config.yaml
num_hidden_layers: 22
hidden_size: 320
num_attention_heads: 4
num_key_value_heads: 4
head_dim: 64
intermediate_size: 2560
vocab_size: 32768
hidden_act: "tanh_gelu"
norm: "rmsnorm"
norm_place: "pre"
norm_eps: 1e-05
positions: "learned"
qk_norm: false
attn_scale: 0.125
bias: "all"
tie_word_embeddings: true
parallel_block: false
init: "normal"
init_std_qkv: 0.0268
init_std_o: 0.00405
init_std_up: 0.0268
init_std_down: 0.00405
optimizer: "adamw"
learning_rate: 0.00104
beta1: 0.9
beta2: 0.99
weight_decay: 0.081
lr_head: 0.00543
max_grad_norm: 1.0
warmup_steps: 428
schedule: "wsd"
decay_fraction: 0.791
decay_shape: "pow"
final_lr_fraction: 0.05
batch_tokens: 32768
max_seq_len: 1024
doc_mask: true
train_tokens: 429900000
max_steps: 13120
dataset: "wikipedia_en"
Each number is 500 + 25 x the weight over its row's rms, rounded and kept within 0 to 999. Layers, rows and columns count from 0. Numbers have three digits each. The size before them is the row's rms in percent of the matrix's.

# layer 4 MLP up, 2560x320, rms 0.0541, rows 2310-2350, columns 240-319
078:500467518472499548473505528483513495485542525480519512469516481506483530529519509523471509502513490491522520525499510501518514456497521492529513545564501498491518500495515488533502495532494535541480524504511569502474467500530524541490548487
081:493468530481517511496495516472516478468505507469523520471453483482494520495487547528466473503548472531508516510465505517511523531543509545520516515558531465506489564518474489540526480491459502532493507500485517516477480503536523535471503478
104:490519491464521512507508512480515483456515477489526455495454509508543533502475560489481490517530499525516514543508509544550542510503469480469522507521525511543484494508524489491498531538546528512509507483496489535470515523522491503509512515
088:523473494471507515476522495505486483515503496517534482511502502504496509512506528532447475489502511509520502519490477537513521478503498527463504559570502492541471517491492516521522508546486510559478475516494517516479466500515481549477517501
088:482498561499502469546551500487506516532537473512490517459509494526501513517488535506516506544509503523473562539508475505538508534479449473497473512500549452533466472548494501478481489553526486506465519499505496512506512512497482481498499519
097:495483541451466507490455499508482507511485474494524502486509518508511489540504502523520494488482486494491548526514472495537506507493504532494484541534531499572465553520532401505550502514519505571538495512505520520457473496499462524501490527
101:495497534487484504514502484509507539517494519479502470472523475463479528506488506530498485461507445491508518509444479545484526534513518510481468523512516493509495496534505473493507483547466534521519554512517501480470485506518528510481515493
117:496488481469537487501516505428518505500546445450496478490537514518484521503492540533524485541535531542479543495530526512529501535494485503500495490476499510500490524531554505497507507495463497493495532498455540556458502532578519526521521481
109:534522481515508470503532460495483539527498504475504479521555453471516484510459495472464520513545508494516547535467511479547525485514513524474512506470470450469496464484517470493528543505512473524510518538527481473520499466521533477448529503
059:548543534516501523525535520456514438535477488480503516474517501498509522590507503508513488485500516475538506499520479477513501500500509529447514489511484463491478530516492498462538497523452484496550511477498528505454548477512513460478531486
091:489495502492480491500478552544461456505482486479512501489476467514500524492516508525504490490515486505479486528453531531500526494509488574491531522509474520521454531489497454502534463529490519530501503495478528521513485505523508526476502488
099:524508569476491473487481493465468467522469519505499496517502492482514475526465503527466461530512459523497511543480475514474533496491495512486467510557531494501481544482504489511525534499506494566488507534511488488471478489530497516497498526
115:463488553505491494524560502494535543473502443522504472530486499485466485494468484479489500499496507546557496467497460478527473511487494500449516517489542504487461466511491506469480494497473516544477488525492471510505501500503483489507525484
091:520497492463476462496508490481444499517541489485521514460505470512515517511466512486472481523538516486502555473525498522566513502526538520514485522510501505519535488483512450522538545516512507559492546523508487521465490487508496527464497500
127:502512517501448505521531499450483502529492506474505483539527509432520474514459507468479477462470481508475551498499516522498513488478494521520491571519546500469529531470508497495542519514458502535507495533496520509499497535482482514510491453
111:541540514476490495503499535464487499496543541479518558459468523497523506536508475495481517479469469532514504528511516498518500480521484482524509499580542499517480471497509483494522500488494483518509474472477501512461503518496473471499522519
087:500514500479486472486477487509468518514477511470530495488490496463504535528496515545504497485505495516499468517499500490502522486546482538485480499555470486525516501487495474516503492497511495532485498529518533519481488461543513561477531479
090:452433497457492509496501506507504472494493479464543533503494492469472486486484508549491521494492509474519481512482499475510481497532465499524524497547494450504503506471495454504513509522499515541473485506489481507489478554523479527497496478
081:497506502491522528491472500477502502475512503493531532459492470485490505511482550542470485507536480531521502516474522524535492507535502526490525529565518461545473558512495493505549500547461504538479521515522512526487478517539516515475525492
103:521523504511500526508526544550508476488492497528522505510498445476525472563503493533485506503488493484527505557468498500470544466538464525469496495506503469502464493510454490501483486474506518532518469487467514486499498527504469528452504463
113:481492506487467485494483505493543506502521513541516516466497511529484535545513529510484457497498509502515503467474493494513494565485494493516521488546491502543461521500485491485522487527491502531476556497479556528484500500507495513486518491
080:513490516492502529490532548476515492482530481479492505496514454481515503530514517524461493521553484528511506510497517545536543526506486497487491506538563490506503489553447489520517495494498464532493494479472542510482463526495518535489534480
134:474488548466511508496486520483468472487482497476488487504479525440541543528480503511466474472538504507538472498465494508541471481487504560479538530495459494527501482475544461501499488472455514489518515474477494524506487481503530520478496530
130:478518516507485468526517544498486520494528501449508476513528515484482489511493543483518451491493480466483548528512481514500544507502495538535540515517502505519462471515516494488568478527488493498531514551498475493462511473499475512498503478
117:506485479503519528492522482526504500510497467523507532510508478497457503450482511494467491482515498525527530463480540495552508514548507532522487503500502503530500523498498472513506512547493514496503512511507492492546498492561547491460540506
078:511453525464504505496493509484477511516493493465534516488501497497534521516446493531481498505530502488495514466532489544539522508508476531518479504529525492506479506542520460497539535531471483542473523522491541541494498517556520518469531517
114:491490500521476512478478485529519532536491474500470448520475494481518482455461524438492494525532502508535463438481513537512534510486494565476511520506477453542521480478514513510480546493450465493496503536526470497481488501499500519506511480
074:487466513484508509499503526480498488497493520510526534463487479469517510523494538502460505482545468519523525520513512515544501484527512543490520523542512503514463524474512482541546485557475486528495503500497536550470451499517511533475525480
113:541497527519528497487517500468533528470489469441508524515502481497463505496492497526525472510487470515502516478468516497500492492546500503532485477485510502519532495497524489495470518534467460508495509546529460512508497460519490540501546481
104:501472494505492482494526517531528505528497447474513500471497491517490529488520549492527517518600499527530514477529518509523532525522483512482480507529507490494464482520550494492513477531476476548435476498527508526493498532533480520501512478
107:516534516491526513517526489492473479515504489508582510478534499494553485540468546494514459518488518521493559516542479448569526460491507490522462488507524501481535488523479514480508495475493513516481488536478535484449511489555482545486553470
100:475557498489465490516514505519520507529488527476551475457514477449485477527468503489487515495527469487483501518506524526504506470529519577488511483486507489536500492478477450498502515490499509497541508539528533504493486489507499528484495481
121:479466501506499535505517505476514485490475509508495454498489520489518491542515502473455484581520526493494525509524460509477459488471526506497495528526530462490530487531511525492518523508495501520500518530485491523503476471503485499513503492
117:480505571512483503523464503476492466537471532536517519480512496492529502526480483501521487480487496527539519486519475498501456544477508508490507512500502466534485517533542499479544485475475477521519519511488547490489525505492505513455513508
095:490500548505512505514517504477500495496482469487534509504493497450479532547465520531448492511506513518554509513495456471506524520485487501466476532535527468542481493558515490494546492515481500541517503505489506506449493514519465494495535511
080:493473497479497516489482514467535508519491530461500535466521472488467507529456488540502516529544494528541482532495495513529495490485517534501470524547510478530482514496490469525558516527488454515501529506515528498484473470507506511472529513
101:497489503484519552525508514462509498466527463492484512518459537518572513520535517545487474529488508523497530519482470498498461474481503512473495491542500528472487474471505508485506494503505504550515482472484509477493507472510508487523499554
070:515462537485509519472478519484472484496483516482504539494469503491503522524477517508479475493526504513512524514474526524512527517511489509467518521546497464531491535522469478539553499526454494551487537505511557527493454505551492530461531505
079:510469536493478487480510543502495479505517516471529533461492469488502500536499520526476487476526515521489548514504504533532525514534506536492490507553551492504505520524448465520530495503491524549488510501512533517495473522537510553499522494
104:516468564474510478509514553516496494504486459502527496513479500491506496539519478477500476479455442508538497512465442502524523498567457503505532512521504479547492520539496472480513511496469456544507491496471490532467510528501468536449493529
121:536500517522506511487506495520516511501458526507521478458504509495459499522488491494519463543470501466524470490477454482483470512514526554469507529508473466514461460509522501513501452527467459505537498527517478482481487515495494480436501446
# layer 4 MLP down (transposed), 2560x320, rms 0.0426, rows 2310-2349, columns 240-319
090:507500520535504517476506523465524467487494485518538477501498508497494515532465476491512456506527489515505502522470481504506515503517520484510480463521507499491493550516514490500496503523474466542516489477481485519512478461557496485463514553
094:487493543505518509494509513464470472517487496467516550480485497505477498551494507543495450507524508530517507502450486493543527496542479549485500505527528461533487564536491490507503501510427472581513488509485513540496479499528496496469535491
097:499499479518508516492485514508510520487496540508458518536500519522483513502477505476530503505465491499539498485528486517526506499491500490464469515480507523502510507509474496513479496497544475504485515484518461504543507453455508500498513515
082:466481496499472481489478514502515497524466463507516507482511545535479539511487483515496521473544529526484519502528529532529493497563476505524507491517534531509494538566514474537520528515455480536489513465511513557529458520512474506448521570
095:501530539496481493483475489470522467460525498505497493524465484499515482486468516524478457489454480484532490506483497473463499498469523504489494499547473500474504507468460474506553517457528488496528533479480538499440509442480546501492559497
151:498507486501486479496524484466514478487548519484472545522489486527544514456513492500531482517491525495530455475466487514494539451504443442474466445528491494476486479505531495468504512488503498500538528484429499485445447453516517506491494505
101:516496511488469526504491443472511500529486502520516480503502488486485539504529448522500529515468505510519480520483484501502487474500518499491463509514539523475554494508475485492495479522497480544474533478516490500484505494518492501428485506
108:525506465515572541504534485494508504525487512469436495565531560528507501494493492522524513509499543489444518502584484494487504522453497504532499458470505504453519548523510514502494513423514488507476495498512492428525501495515514487537484523
120:468514511498448481493488505531499517528522485472512508529483505459548475462528484491510493513511484517526504471535527536486488510471509477524510523504465501523487477521467494492529494489557497495501478476566538504493503468493480496536472528
039:476463501483550499485434509558498526483530507504472491492516479468498516469513504496479532468535517533474478506513528511478525524508511461530483530506543529462524434501524529488484522461529535501512480495490484543522483529473517508520517488
102:472540505525520459472509430475505489519507481500509483469546512459511499522507516514506477491489493496496485518510548479506456494503509473547483498500488501480493511476491508517524473483460481490492502496435526536478463497534493518518552459
126:520503502512498492483453473478489479518495526540520511466507488547465483513543502497511451475539494513447568470472539525495542486521504487497445523476494508479506478516506542506488529526463502539514520565514509487474470477486489540460459488
098:506516492527524487514544495478502496535509482542494489526446471489546470500509548527525481480507537545502435489503514514502472510479502479492492478486507505500440515478461503475515497499478490526530523504508467537525503495487514520466477520
086:508474529516524528481487501484474446477481506514524502494503513480514515534515468525482478469523523505484496505530476500450492505462503511539450522524490494482500512524450484522458514489486478508468485514515531530483519491518507512458523489
112:474522490518517529499530509492498522482481579517500485485539507509494526533512486525500503498509507482523489485497496494542473491529464497480523471538516512514538510536482476498501472493462478506506514455441499468478504484466533534510501479
091:453459479523535493518489489499506527488463477481465481550522509474489484500500569483486488495512506460457506481497474468521501484476514521484485512480505480497537526469477520505501516496498493495530496470536501471508485506489517535477504484
093:524516516516508500495469517512548479496461461503465475509512496488440545531478467525498476489526504527536498524457485505526538520495478535475484514517491508510481513513499458510502510517449485538512463490488494515472498490499460451471502447
104:552533424505537511473478515485503523466488471517493495522472479533504530514498482495523501529559548498463539510467484491496501526475447490523484498475506499477482513533488498534506482544437501529490549510495512497511458535493524490497463513
093:515501529498521518488501520480485476502485463479515515493508491504490512554488519521495474519529488509532508512489478503524531498519494537466508520544512485537470573541503477497499488524445478582496501510481519519469481511537493484466515500
096:471449542451481486502558500513499461478522517516525498509511529466525534493460485458472519513484484495500478491549546481507478503518513556492497532501522503485511504500528476497523545516516506495509470512525479507526502484528526487498498507
069:508566541512542487501508508484472492523450529411482471546529546460469464459483517511521514517485490498478470462504467528518517469509483552490486495493516465456518497516538516496473525462542473457498491538518418491528498523522531482501475494
098:488497521507490505501486522469484458512517499501498529500503498519484461550496490527504450528506530497531492498455481495524502481521472530515499502554520481540472564500505503505524488468466468591519520522480518548481481481512481508474528504
142:527522537501525515486522513501530511466481503519469464525498469520510493498538454483510515492511489509510553489456478525438527513525479501471471481510523541519467513544498514487501480501474517522447505536502488480519507507518486510444538488
105:514506490513447501505524504532509443496473490485510544423462489509470493490486504537471499474481498464501504502490479481487536495543515493553519502523484517518463486514482504495491476524455522445520517500496526463505480500505536493534432539
109:469523511518487528478488522505476472488491528537500529491480470521503490465549476494515506460491499468504502499561503465459489505489491483495475510493516514525502500509502494487493559451497532512530466492504509486474490520486475523510473529
051:517566509461494521486490511481526525503484501519482460475524514513531480504504452437516520528444506526444508488478534523482529511468508493532529471526495492479520521486505492493538486507522518498514497511533516534494487534463439465498500526
114:442508540470467509493526509505513453477470495534504507521491518512501502541488517460472520523476498509511471516485494452492494500494533487502488525570471534487473459492456464516502502500481540465491495501525486502486497496507467478514496491
091:512495534506495500497518535486488462526480481497533539474513495510511510556513510528494470485542472517545526507497473527537500469518488543508492513540515492558457570533501468534518499542469476558539501539474516532504471489550476483459518521
109:484522518502477487528494508524491515492473477469523442503485497455460500518510437504484473505456489461519463481513481481478455500478490461471485545520517454528496491489522465502485520528473545517510458516547470523512496509501516511522455497
074:483534524549505478513484572523504499491515477485532492447513495454478516516501519497498475520528494550497476485504480515487507518497471517531498491514464499507483498493476476495552475508448497537484485514479541511517492499537515462518515505
089:525486481462472442513524470489482506503490543442510482514515514508462523479506485491499526539501500469496505521486485539468482483489460493490489531491458499502516489524497508502511503499522515496514496498524498475486484519541522444486503513
102:490496519517553490498485491464478495529505506450510532461499504488492515510543512509503465513482470541495493490501530487528515510511497526444516484503495487499462553508519512492514489468468489522516495515494506469431456495544502476517483525
114:517498505513504477502496489525512506500494487445465519526496488557460487493536516519540498442470476502508511480505496499510510501504481496493511480481460526505448545477466512503503477498535509465498498501518526472516506530523535492480465507
089:475513483510485499485446461532501473484513504465483522467522517501468506501555479493471505509506501483521490482473494487466514498490485480487482474498523516491477526476511537519500512496528484461472502447501506520505490508488516501510517456
074:529515557500455520488525476510501502487467525485513536488523484527482491504495501493485486495500534434549481504460471557456502482512486481456488477485466447493466514497482495492479506533488500511500507494530538474504449525525525515456484475
088:538487509512544520482472528493452440505476515522485496504517479492489473531515475501467493546513540521470502511482498520491515516509478515519510506543481492531450522552479508501512467515493473569489491514468521481474484520516482490475521533
094:513519506525496502495506481508461515527471521511475467525552466494462475466473487495502546474509495508533478484518457463514520511523520528529502512473509494525524543494462466514462472530458473470560495493525483573506491494466465500501504479
087:516488521509504508493524528473499444527480485498517518499498502518472481547501474546505461478529519514519509510485479511519521493519496530491497498529498460513486548549472463520515489518469480578510504522474510522492464488543461484456496532
089:515526511517510501496498532482512434527511484503515519497490498539471489553506495532486446486529519516536523515481496514516485477510462521499501522540513448534479558526509479523513501488472468586505519514474520540480485468530509502470523520
109:460504473525521533505502476439488502496507482516552498462498471514539472480460510522484531512551500518501544548521542481534512466502460516502517488458504489478492545535518480514523480514483477485474503531491542537522483518556474518462527495